Part of a small language model's weights: capped logits.
Each number is 50 + 15 x the weight over its row's rms, rounded and kept within 0 to 99. Layers, rows and columns count from 0. The size before them is the row's rms in percent of the matrix's.

# layer 10 MLP up, 448x160, rms 0.113, rows 416-447, columns 0-159
109:70 45 12 49 82 31 60 49 50 72 80 40 53 42 33 41 44 71 70 18 56 43 35 46 51 82 59 51 62 60 31 63 44 00 45 57 60 71 48 65 56 53 30 49 52 59 59 57 71 52 60 58 89 60 70 47 46 38 29 36 35 62 38 35 49 73 58 51 64 59 52 68 53 89 38 60 45 59 63 39 30 39 38 29 46 25 32 53 36 46 45 83 39 32 47 43 58 57 42 28 43 57 57 46 46 58 54 27 53 45 28 58 37 34 46 52 56 58 50 65 57 32 13 47 53 45 41 40 61 61 49 45 39 51 55 62 54 73 29 45 55 52 37 42 76 62 58 59 77 38 45 60 32 44 60 66 69 58 39 48
104:67 37 25 65 51 47 50 46 63 43 62 40 43 50 48 51 35 71 36 45 40 62 32 53 48 34 39 53 44 32 53 61 63 42 29 41 56 45 20 47 38 83 46 36 59 35 68 61 38 77 46 56 60 71 61 22 38 55 28 49 54 55 53 34 43 34 34 58 15 35 39 45 73 47 68 71 64 62 14 77 55 73 32 26 71 52 58 69 62 49 48 99 42 71 66 25 50 56 25 11 42 29 56 52 40 52 44 34 37 47 42 40 68 44 37 55 56 56 48 27 46 46 53 57 60 60 47 50 60 31 35 20 57 34 38 31 56 72 47 72 72 55 43 55 30 25 44 65 57 27 58 62 63 31 65 39 52 45 41 54
100:35 58 23 25 25 64 54 45 44 54 36 64 40 44 38 33 58 55 65 46 64 43 41 74 53 46 59 52 59 70 68 25 67 17 65 71 38 51 76 37 22 53 43 54 78 45 66 54 18 49 56 42 37 46 45 51 32 16 64 62 66 60 51 46 32 51 42 52 71 65 82 40 48 33 74 66 64 61 59 42 32 39 16 50 66 28 61 43 36 30 71 52 65 45 41 46 19 23 45 53 53 39 39 79 62 57 48 53 57 52 60 49 77 45 59 57 41 22 57 59 28 47 49 60 38 40 24 42 51 55 58 31 45 59 65 65 50 67 44 62 65 43 49 45 56 52 34 53 34 35 85 49 43 67 23 36 22 25 56 67
101:56 32 61 45 52 67 40 49 75 69 65 71 56 62 59 57 53 38 42 76 37 76 27 45 34 52 40 54 48 49 60 49 19 71 36 48 71 51 30 48 79 32 53 48 36 58 55 44 33 50 47 27 40 53 46 39 52 56 42 31 34 34 60 45 48 47 60 65 46 36 77 46 53 36 40 37 75 34 46 60 64 32 47 26 69 57 54 66 50 49 96 73 50 35 40 76 61 41 42 36 34 45 83 24 55 56 73 49 35 39 64 11 43 57 76 57 24 55 60 28 34 37 77 29 47 42 44 36 63 50 49 64 38 67 36 78 58 49 41 71 60 36 39 45 49 39 56 57 42 63 38 56 58 09 63 57 71 33 73 31
106:63 55 45 62 48 50 24 43 58 67 42 63 36 76 46 63 48 52 65 74 48 57 19 61 38 55 47 50 57 25 36 30 35 70 63 47 23 58 75 64 62 58 53 95 58 68 58 44 31 62 46 49 38 62 47 36 46 14 50 28 56 46 48 33 48 66 67 70 46 46 68 44 58 67 38 54 29 66 36 60 56 45 56 52 27 43 51 54 28 40 58 53 54 41 50 13 89 52 30 64 50 24 56 48 20 70 29 57 54 46 44 16 25 41 63 56 55 50 54 64 75 49 58 25 64 53 36 54 18 49 46 66 60 71 54 42 31 36 51 34 52 48 66 53 68 70 15 16 60 63 50 48 57 23 49 53 55 58 48 43
096:40 53 37 69 52 49 51 45 54 46 45 19 52 44 45 90 49 30 61 42 28 59 88 33 60 38 49 18 38 32 59 52 71 59 49 35 48 63 55 72 55 50 52 49 55 32 44 77 47 61 12 62 53 47 46 53 42 63 79 55 69 57 49 43 30 66 22 45 46 68 43 58 49 53 47 72 45 57 55 52 16 44 46 51 28 57 44 57 60 51 61 34 56 43 29 63 78 44 55 24 66 44 29 54 57 30 45 40 67 42 55 51 27 43 44 69 49 29 46 32 74 56 78 34 53 35 20 63 23 82 52 36 61 54 22 70 61 33 41 56 57 57 46 42 26 54 78 41 58 37 27 60 36 62 42 73 74 48 23 57
094:55 40 55 49 59 48 52 45 29 37 65 46 46 71 37 51 49 69 72 64 53 40 48 31 45 41 48 73 71 37 71 47 63 40 55 47 43 55 68 71 56 59 56 67 53 20 22 65 62 46 37 68 72 28 61 32 47 77 49 52 37 53 33 47 34 57 28 28 58 66 54 42 85 72 38 52 81 61 48 35 61 77 27 35 44 53 57 59 47 12 59 68 66 49 41 44 49 67 56 42 52 48 81 59 48 43 71 16 26 37 48 41 47 59 71 32 56 38 63 37 92 74 55 49 55 36 52 67 63 66 38 66 49 34 23 73 67 29 71 63 25 38 13 37 49 54 46 49 52 53 61 33 54 37 53 40 35 62 44 39
107:29 52 26 72 62 65 51 42 12 31 19 38 26 70 47 36 51 61 37 45 39 54 41 39 72 53 70 46 49 59 36 70 49 45 51 40 36 32 64 15 45 63 37 53 41 71 83 44 59 56 48 62 20 53 18 28 54 51 40 60 49 59 56 84 67 22 47 62 61 33 20 43 46 20 62 29 44 70 64 51 43 42 33 52 29 53 51 72 81 66 45 39 74 41 48 66 70 45 47 63 46 36 28 40 52 46 57 48 49 47 62 28 27 40 52 43 35 77 54 65 27 35 27 26 46 64 45 46 38 32 46 48 64 56 42 38 53 42 64 52 26 27 48 62 66 52 71 44 40 55 52 48 29 57 40 37 64 58 75 36
100:22 48 52 56 43 04 69 36 50 64 67 39 49 74 31 54 52 57 76 35 58 61 49 32 66 48 63 48 58 30 47 41 49 62 39 71 27 30 47 40 51 42 50 31 31 43 83 28 17 62 73 49 78 49 52 47 38 66 55 60 58 32 59 42 42 76 19 52 53 58 47 31 58 64 63 70 48 69 45 70 66 76 48 75 45 45 43 38 36 38 35 55 49 63 58 60 58 62 40 34 65 37 32 69 23 31 41 69 45 65 35 43 50 55 77 77 31 46 42 42 43 64 37 38 25 33 25 38 45 57 70 51 53 59 45 35 30 43 46 50 45 56 91 54 46 26 49 57 43 53 55 37 75 52 16 56 63 37 47 43
103:39 60 57 41 49 53 33 70 81 78 50 55 58 47 64 72 79 68 60 50 59 40 53 74 62 29 38 37 44 60 60 47 58 52 26 57 55 49 32 53 46 51 61 45 60 36 61 44 46 67 43 80 40 33 58 47 31 38 53 52 50 65 56 55 44 41 58 22 41 37 59 39 27 73 65 44 46 35 52 22 60 46 56 43 50 14 41 17 42 44 35 25 41 55 41 46 43 52 31 55 34 27 66 56 37 36 22 53 12 63 59 63 63 45 78 39 42 36 46 40 42 38 46 64 40 33 46 40 80 51 78 27 24 38 52 77 45 33 72 72 39 64 68 48 40 25 34 75 87 32 68 45 59 68 56 51 34 35 31 50
096:54 48 50 07 53 45 43 37 44 18 50 49 37 59 39 48 36 60 51 13 43 57 54 48 53 66 63 26 41 66 35 61 30 25 42 58 39 47 67 38 65 43 36 65 56 44 44 51 55 42 36 91 38 45 51 49 79 11 44 64 68 61 72 42 68 20 61 57 17 39 87 51 60 31 53 28 51 58 58 31 48 44 32 41 63 30 58 57 69 61 31 46 69 46 73 40 48 58 43 46 45 73 56 29 44 34 68 28 60 60 37 43 50 28 56 80 28 53 65 55 57 45 52 78 62 55 64 59 55 72 63 68 27 40 62 48 38 42 33 16 36 69 50 65 55 44 51 42 33 45 39 61 45 77 37 58 56 57 35 54
099:59 50 34 61 64 40 42 42 43 45 38 56 46 59 46 58 54 62 59 43 58 37 52 59 32 49 57 44 35 56 66 64 71 60 58 33 33 30 91 52 47 28 64 66 35 07 53 56 53 32 17 25 42 43 58 53 47 67 77 29 30 68 55 65 53 73 36 67 58 58 32 57 53 14 50 40 61 60 56 34 50 46 67 17 46 57 35 51 38 57 37 68 19 56 50 47 40 58 58 43 50 44 49 52 32 37 36 46 60 70 53 38 26 43 52 34 05 66 52 22 75 63 41 34 54 21 54 72 39 64 40 49 33 19 53 51 84 48 61 35 67 61 69 67 27 59 41 35 36 67 46 62 72 44 45 62 60 49 32 62
101:41 33 70 42 58 64 70 44 46 22 74 39 49 42 48 32 59 39 65 50 75 23 50 52 72 54 44 82 47 37 50 29 58 29 39 55 57 57 36 55 50 55 50 40 70 76 44 32 26 29 46 56 23 62 35 76 23 48 34 54 64 30 50 69 13 47 50 67 67 39 78 59 61 47 38 55 60 63 57 24 61 65 63 87 50 26 56 40 68 57 64 86 56 69 41 41 58 62 78 18 46 67 51 61 65 54 34 61 52 57 29 19 46 51 70 62 66 66 52 38 61 68 45 67 55 33 67 55 50 47 46 41 21 44 50 36 54 33 31 43 36 29 57 61 44 28 56 56 68 36 37 62 67 66 45 70 43 45 50 49
099:65 43 14 28 62 68 47 68 33 38 34 43 48 37 54 51 53 54 49 55 65 33 55 71 59 47 71 80 55 36 51 52 50 47 24 74 64 50 55 33 47 65 41 70 35 48 49 22 53 75 66 38 43 56 63 56 14 75 47 44 39 48 48 77 43 37 56 35 39 52 58 64 40 54 21 63 12 58 60 50 31 29 77 47 65 34 58 61 59 40 77 55 49 29 53 37 49 41 55 44 34 26 78 48 53 76 49 64 51 28 40 41 31 39 60 20 50 36 43 78 55 47 45 75 44 66 24 54 48 25 59 48 34 51 69 38 64 35 45 83 52 80 34 48 48 44 56 29 40 61 49 61 24 67 46 56 50 61 25 55
098:31 43 58 58 29 60 53 45 46 48 45 39 45 02 64 31 29 22 70 79 48 44 41 10 47 31 26 72 69 65 42 62 44 68 45 29 57 71 51 58 60 41 54 46 66 59 39 30 41 63 57 43 41 29 77 68 44 38 41 43 55 73 42 31 57 57 58 39 46 45 31 39 59 76 53 44 73 29 72 53 38 74 37 55 41 59 43 51 61 45 47 55 93 57 42 39 62 44 37 62 35 25 48 39 51 29 34 56 47 46 46 29 60 54 56 54 67 47 54 46 25 66 31 50 56 57 62 40 48 46 64 72 48 49 50 68 54 42 02 37 58 48 70 46 63 42 34 77 66 35 84 67 44 65 55 44 44 69 69 64
097:62 75 36 53 37 36 68 29 55 63 51 55 48 54 51 47 64 47 18 29 54 35 74 42 18 55 58 46 32 58 53 56 55 56 59 56 45 48 53 68 49 43 15 24 55 38 82 35 76 29 45 53 47 47 30 63 72 45 62 41 10 54 88 84 48 46 36 47 71 46 88 47 39 35 41 50 75 45 71 48 54 65 44 60 62 41 45 60 48 55 46 56 37 28 46 45 26 29 59 48 23 21 16 65 56 50 43 22 33 44 44 45 51 52 83 46 48 54 50 45 37 59 57 57 21 71 59 43 30 54 41 50 31 43 44 67 81 60 45 31 57 48 52 76 60 48 53 55 54 52 51 67 25 39 38 53 51 57 27 67
097:59 47 65 48 81 59 77 55 23 62 59 27 30 71 46 49 74 72 69 41 39 41 28 43 50 08 29 67 55 58 61 67 58 66 31 64 82 09 64 46 41 60 71 37 52 44 60 55 38 78 63 66 63 65 59 38 42 52 53 45 63 49 44 36 34 59 42 54 39 40 18 68 55 52 82 49 40 57 57 83 44 48 48 60 50 35 20 39 67 62 58 53 66 54 44 55 52 51 51 57 89 58 50 52 33 44 43 47 23 76 49 66 49 34 31 37 53 62 29 38 34 34 52 49 49 47 65 68 65 64 47 37 64 60 34 08 54 37 51 55 33 47 57 71 51 65 35 47 62 57 66 75 62 52 47 36 64 52 59 48
096:47 59 48 27 61 47 57 52 52 49 62 41 25 38 23 51 29 37 54 40 54 85 73 56 75 79 70 37 60 70 35 41 56 45 64 33 25 41 64 73 51 32 41 42 56 64 30 65 25 59 50 55 26 43 58 52 48 42 51 44 74 65 27 46 37 66 67 26 30 67 45 64 31 36 45 50 24 64 25 60 48 57 62 42 42 31 36 49 33 60 60 46 35 44 37 38 39 60 46 24 34 54 30 29 29 30 33 55 63 30 36 34 40 62 93 23 29 68 46 32 64 49 58 54 43 69 36 53 65 71 74 39 50 33 46 66 64 53 57 29 42 60 52 40 62 59 64 50 75 76 53 66 47 43 28 55 27 72 63 41
100:56 70 51 60 50 25 30 40 55 43 50 54 69 59 41 40 76 59 55 80 32 98 40 19 50 39 57 72 76 48 39 38 17 66 61 40 46 66 56 29 26 75 57 40 54 33 67 49 52 55 41 59 48 40 33 59 69 48 47 40 36 42 67 37 30 44 54 51 77 30 24 45 54 50 60 53 29 42 33 58 30 54 37 47 44 53 51 59 22 47 48 44 44 56 38 36 70 72 41 24 37 55 34 47 13 39 28 49 61 47 63 54 49 64 43 54 54 41 34 74 57 48 66 13 72 34 49 37 56 58 46 21 48 47 58 31 36 48 21 13 41 40 51 54 40 36 59 71 50 44 36 50 74 77 57 40 44 32 66 50
106:49 75 16 61 37 54 40 63 69 33 54 40 44 29 71 49 18 48 33 48 58 71 36 38 54 66 40 55 40 43 71 64 41 50 36 55 33 24 46 33 43 38 87 53 47 59 35 45 27 47 79 57 73 47 76 27 47 18 55 57 45 54 49 45 81 38 55 48 57 26 43 69 40 44 34 55 69 36 23 57 58 59 52 62 47 50 63 37 47 33 65 51 41 45 68 73 72 60 37 46 57 74 43 65 41 42 47 60 64 61 50 38 72 43 44 42 90 87 56 43 46 37 30 23 31 64 37 60 34 60 78 62 39 48 45 61 30 40 52 68 29 45 41 63 59 40 27 41 68 30 57 60 49 75 56 41 24 59 42 34
102:75 74 30 47 54 52 29 51 60 54 34 36 60 46 40 39 19 54 45 36 57 24 38 24 72 40 80 37 36 51 34 59 19 66 31 53 80 33 57 57 46 70 61 10 66 46 73 65 51 49 43 70 56 43 55 47 41 72 60 33 30 48 35 61 49 60 59 74 42 61 45 65 50 50 50 61 75 61 51 48 37 72 65 67 28 22 64 67 55 35 26 46 51 40 33 53 54 40 63 64 63 49 50 55 65 68 52 44 19 62 73 63 48 53 48 75 44 26 76 48 32 30 60 50 56 58 62 40 51 47 71 20 51 31 44 46 37 21 55 48 49 17 42 61 42 45 30 58 46 10 67 50 59 44 65 57 33 60 50 35
101:41 53 49 55 16 44 51 19 63 47 63 71 32 49 58 52 49 44 53 43 67 49 59 55 34 60 69 69 59 41 60 49 55 44 43 38 55 56 38 35 38 43 53 58 29 45 33 53 78 65 48 39 49 77 53 74 39 19 50 34 76 63 38 34 28 51 56 40 57 46 51 59 37 52 50 63 50 52 59 38 51 33 60 35 53 52 62 22 49 41 69 41 26 63 56 53 61 44 42 57 76 75 79 64 56 29 47 60 27 03 47 26 40 61 34 74 64 37 60 24 50 37 42 30 58 84 35 43 65 45 20 48 46 29 54 38 43 19 41 55 63 52 43 71 85 63 46 50 66 65 72 36 76 59 34 23 26 48 31 66
107:66 29 20 52 34 43 61 61 30 34 36 39 60 43 42 35 46 54 80 48 57 45 40 39 78 55 66 60 59 53 61 49 39 46 45 66 47 43 44 49 56 64 34 70 54 71 45 52 44 59 75 54 44 64 68 28 59 88 34 52 59 37 83 73 63 48 47 66 17 52 62 63 27 58 18 44 65 47 57 48 51 31 52 47 66 56 25 58 40 48 50 39 41 43 76 46 29 20 39 80 49 61 46 52 45 86 42 69 51 44 64 53 46 46 52 57 18 65 53 52 54 21 07 37 45 59 70 59 55 62 60 32 18 52 38 60 81 69 51 44 48 41 46 25 43 44 45 51 72 51 56 65 58 49 25 42 69 74 49 34
098:43 61 52 19 66 60 58 60 63 34 43 75 56 61 46 72 55 54 47 62 82 07 44 55 55 43 59 48 43 33 42 53 57 46 53 51 58 39 44 34 34 79 75 39 35 21 67 31 27 44 48 73 52 50 25 58 68 48 37 45 61 63 21 49 55 38 58 52 56 40 73 49 69 56 67 41 51 48 56 42 22 59 70 49 42 35 28 54 48 59 42 38 24 34 53 62 66 52 42 49 24 33 51 33 60 45 45 40 85 53 54 59 51 38 38 47 64 24 80 71 61 45 42 30 35 39 53 34 65 33 39 72 94 73 47 55 09 59 69 56 28 84 43 54 45 43 32 47 39 61 56 61 42 56 53 50 44 71 72 47
097:47 60 69 51 51 52 56 39 47 59 58 44 53 40 48 57 76 57 64 53 63 61 55 65 44 49 66 60 50 20 70 73 52 40 63 54 26 62 28 48 85 41 60 62 72 45 34 50 31 79 60 50 56 51 69 41 45 57 82 35 57 42 66 66 53 46 43 24 55 57 52 53 46 46 56 98 59 73 40 44 54 14 53 35 34 34 52 50 15 47 51 69 42 74 72 49 49 51 38 62 43 39 55 28 56 57 54 43 73 12 75 46 24 66 58 43 47 50 59 57 37 48 67 68 25 67 65 56 47 60 34 47 35 52 59 37 22 26 64 93 36 42 47 40 47 41 39 59 19 70 42 68 50 53 32 50 54 36 47 82
099:60 70 53 40 58 27 42 45 54 54 28 52 51 71 75 66 45 55 56 23 52 26 44 39 61 99 32 48 70 57 37 70 48 56 48 39 50 83 63 82 49 66 55 40 69 38 44 41 44 39 63 44 70 47 53 37 52 37 67 71 52 39 47 41 34 39 68 70 43 32 50 64 71 28 44 19 59 57 36 44 43 66 45 54 56 50 66 37 39 48 49 64 78 50 30 42 62 43 31 23 27 40 60 39 41 47 23 57 79 45 41 96 44 66 53 39 70 67 66 51 51 62 66 57 42 49 65 39 47 68 55 52 76 48 66 31 57 55 65 65 43 27 79 38 53 80 74 50 59 60 36 47 26 53 31 59 57 44 61 34
098:59 35 48 42 43 31 55 69 29 22 47 48 56 58 29 51 39 62 62 79 32 52 56 46 36 48 20 39 36 58 12 46 31 78 68 46 54 54 60 71 28 51 72 45 42 66 85 60 62 28 42 72 43 56 47 42 66 45 30 43 68 30 73 36 33 53 33 52 52 31 72 51 63 40 35 62 37 61 56 48 50 44 93 46 60 45 65 52 55 68 50 09 81 50 71 59 63 47 21 32 65 45 76 75 47 39 69 38 65 57 56 46 46 41 43 49 23 55 53 60 75 57 73 28 40 58 65 43 66 64 57 34 33 40 37 33 51 23 44 48 40 63 27 49 60 39 55 39 63 50 49 62 38 47 51 57 47 63 73 63
096:77 49 32 14 35 38 41 41 54 60 58 81 69 57 49 20 50 42 56 78 52 37 50 33 51 44 41 34 49 64 56 52 12 59 27 46 49 42 51 56 58 18 48 51 47 45 34 71 51 35 64 53 64 54 70 57 50 84 55 59 49 43 50 20 40 42 52 58 46 44 50 51 30 31 25 46 59 62 43 61 48 57 51 70 54 39 33 62 78 52 76 60 53 62 79 40 42 25 58 48 44 69 54 22 71 51 43 30 48 36 46 25 68 38 15 53 45 39 38 55 55 29 16 56 57 63 57 50 47 17 33 53 45 29 41 53 73 57 39 64 25 78 58 49 58 71 67 31 66 58 30 54 66 53 46 14 63 44 46 60
099:36 59 57 71 68 43 64 51 45 41 30 53 18 42 47 70 36 30 34 55 36 71 50 23 41 53 66 33 49 36 47 62 59 35 31 61 42 75 60 49 62 44 26 35 58 63 86 38 59 81 41 54 40 47 58 73 21 67 52 61 55 41 73 44 64 60 47 73 45 53 76 35 46 51 67 39 54 28 37 53 29 39 58 59 40 26 29 55 44 62 58 43 45 62 61 18 42 80 41 51 37 53 48 28 41 27 70 37 70 63 52 36 69 44 42 52 40 56 88 57 47 51 58 58 56 54 45 35 64 63 28 50 62 49 49 40 63 42 71 33 79 54 41 72 83 73 78 38 30 41 61 68 39 46 40 69 48 43 72 20
100:53 51 47 30 52 39 60 58 49 54 52 47 37 42 58 24 58 58 56 58 40 65 76 45 60 70 43 22 48 36 32 43 58 36 45 45 36 22 26 89 33 57 50 84 69 47 80 78 56 49 43 53 31 40 58 57 40 41 53 62 42 40 64 40 69 44 31 34 45 48 57 43 50 81 29 50 69 69 79 59 47 38 53 50 31 38 74 43 35 76 51 33 42 56 55 59 39 47 67 33 59 48 57 79 68 62 54 30 75 36 63 52 62 39 59 75 37 58 83 59 58 49 59 65 37 60 42 62 44 64 28 61 61 13 31 59 64 48 46 36 21 52 56 26 46 43 77 48 60 43 29 36 69 48 85 43 36 54 80 62
098:41 68 74 46 49 58 56 62 39 55 26 72 50 75 83 26 48 35 56 56 45 63 48 27 59 59 60 39 60 60 50 53 54 77 55 35 64 23 81 61 67 48 55 79 65 46 31 47 49 49 73 46 48 38 46 44 51 41 72 49 55 38 49 35 69 49 02 45 45 60 88 37 51 43 51 48 56 47 35 57 55 54 43 58 52 77 31 60 46 35 53 39 32 67 79 72 19 46 52 37 44 42 50 49 34 52 50 32 33 48 45 75 59 79 47 76 48 60 40 87 26 59 35 44 54 54 44 56 32 20 56 31 50 39 55 31 65 62 31 41 55 59 29 50 50 78 60 58 32 44 72 35 62 55 82 33 58 57 31 67
102:48 49 48 54 37 43 64 63 50 24 42 33 67 48 67 58 28 24 45 43 33 53 42 64 51 69 14 62 30 58 35 29 26 51 49 39 61 45 80 45 58 54 29 52 72 32 58 42 56 41 58 66 35 49 43 60 65 23 58 34 55 45 75 41 65 42 69 51 60 74 50 51 67 44 43 46 60 74 53 64 53 29 20 30 32 39 59 70 55 77 58 46 56 45 55 32 41 35 72 48 78 59 53 36 71 33 41 44 32 42 40 32 46 61 46 16 26 80 72 20 44 37 54 47 26 61 45 65 62 50 70 46 29 52 43 48 49 31 83 44 50 40 83 34 61 57 55 27 53 24 42 49 47 27 31 36 28 48 43 27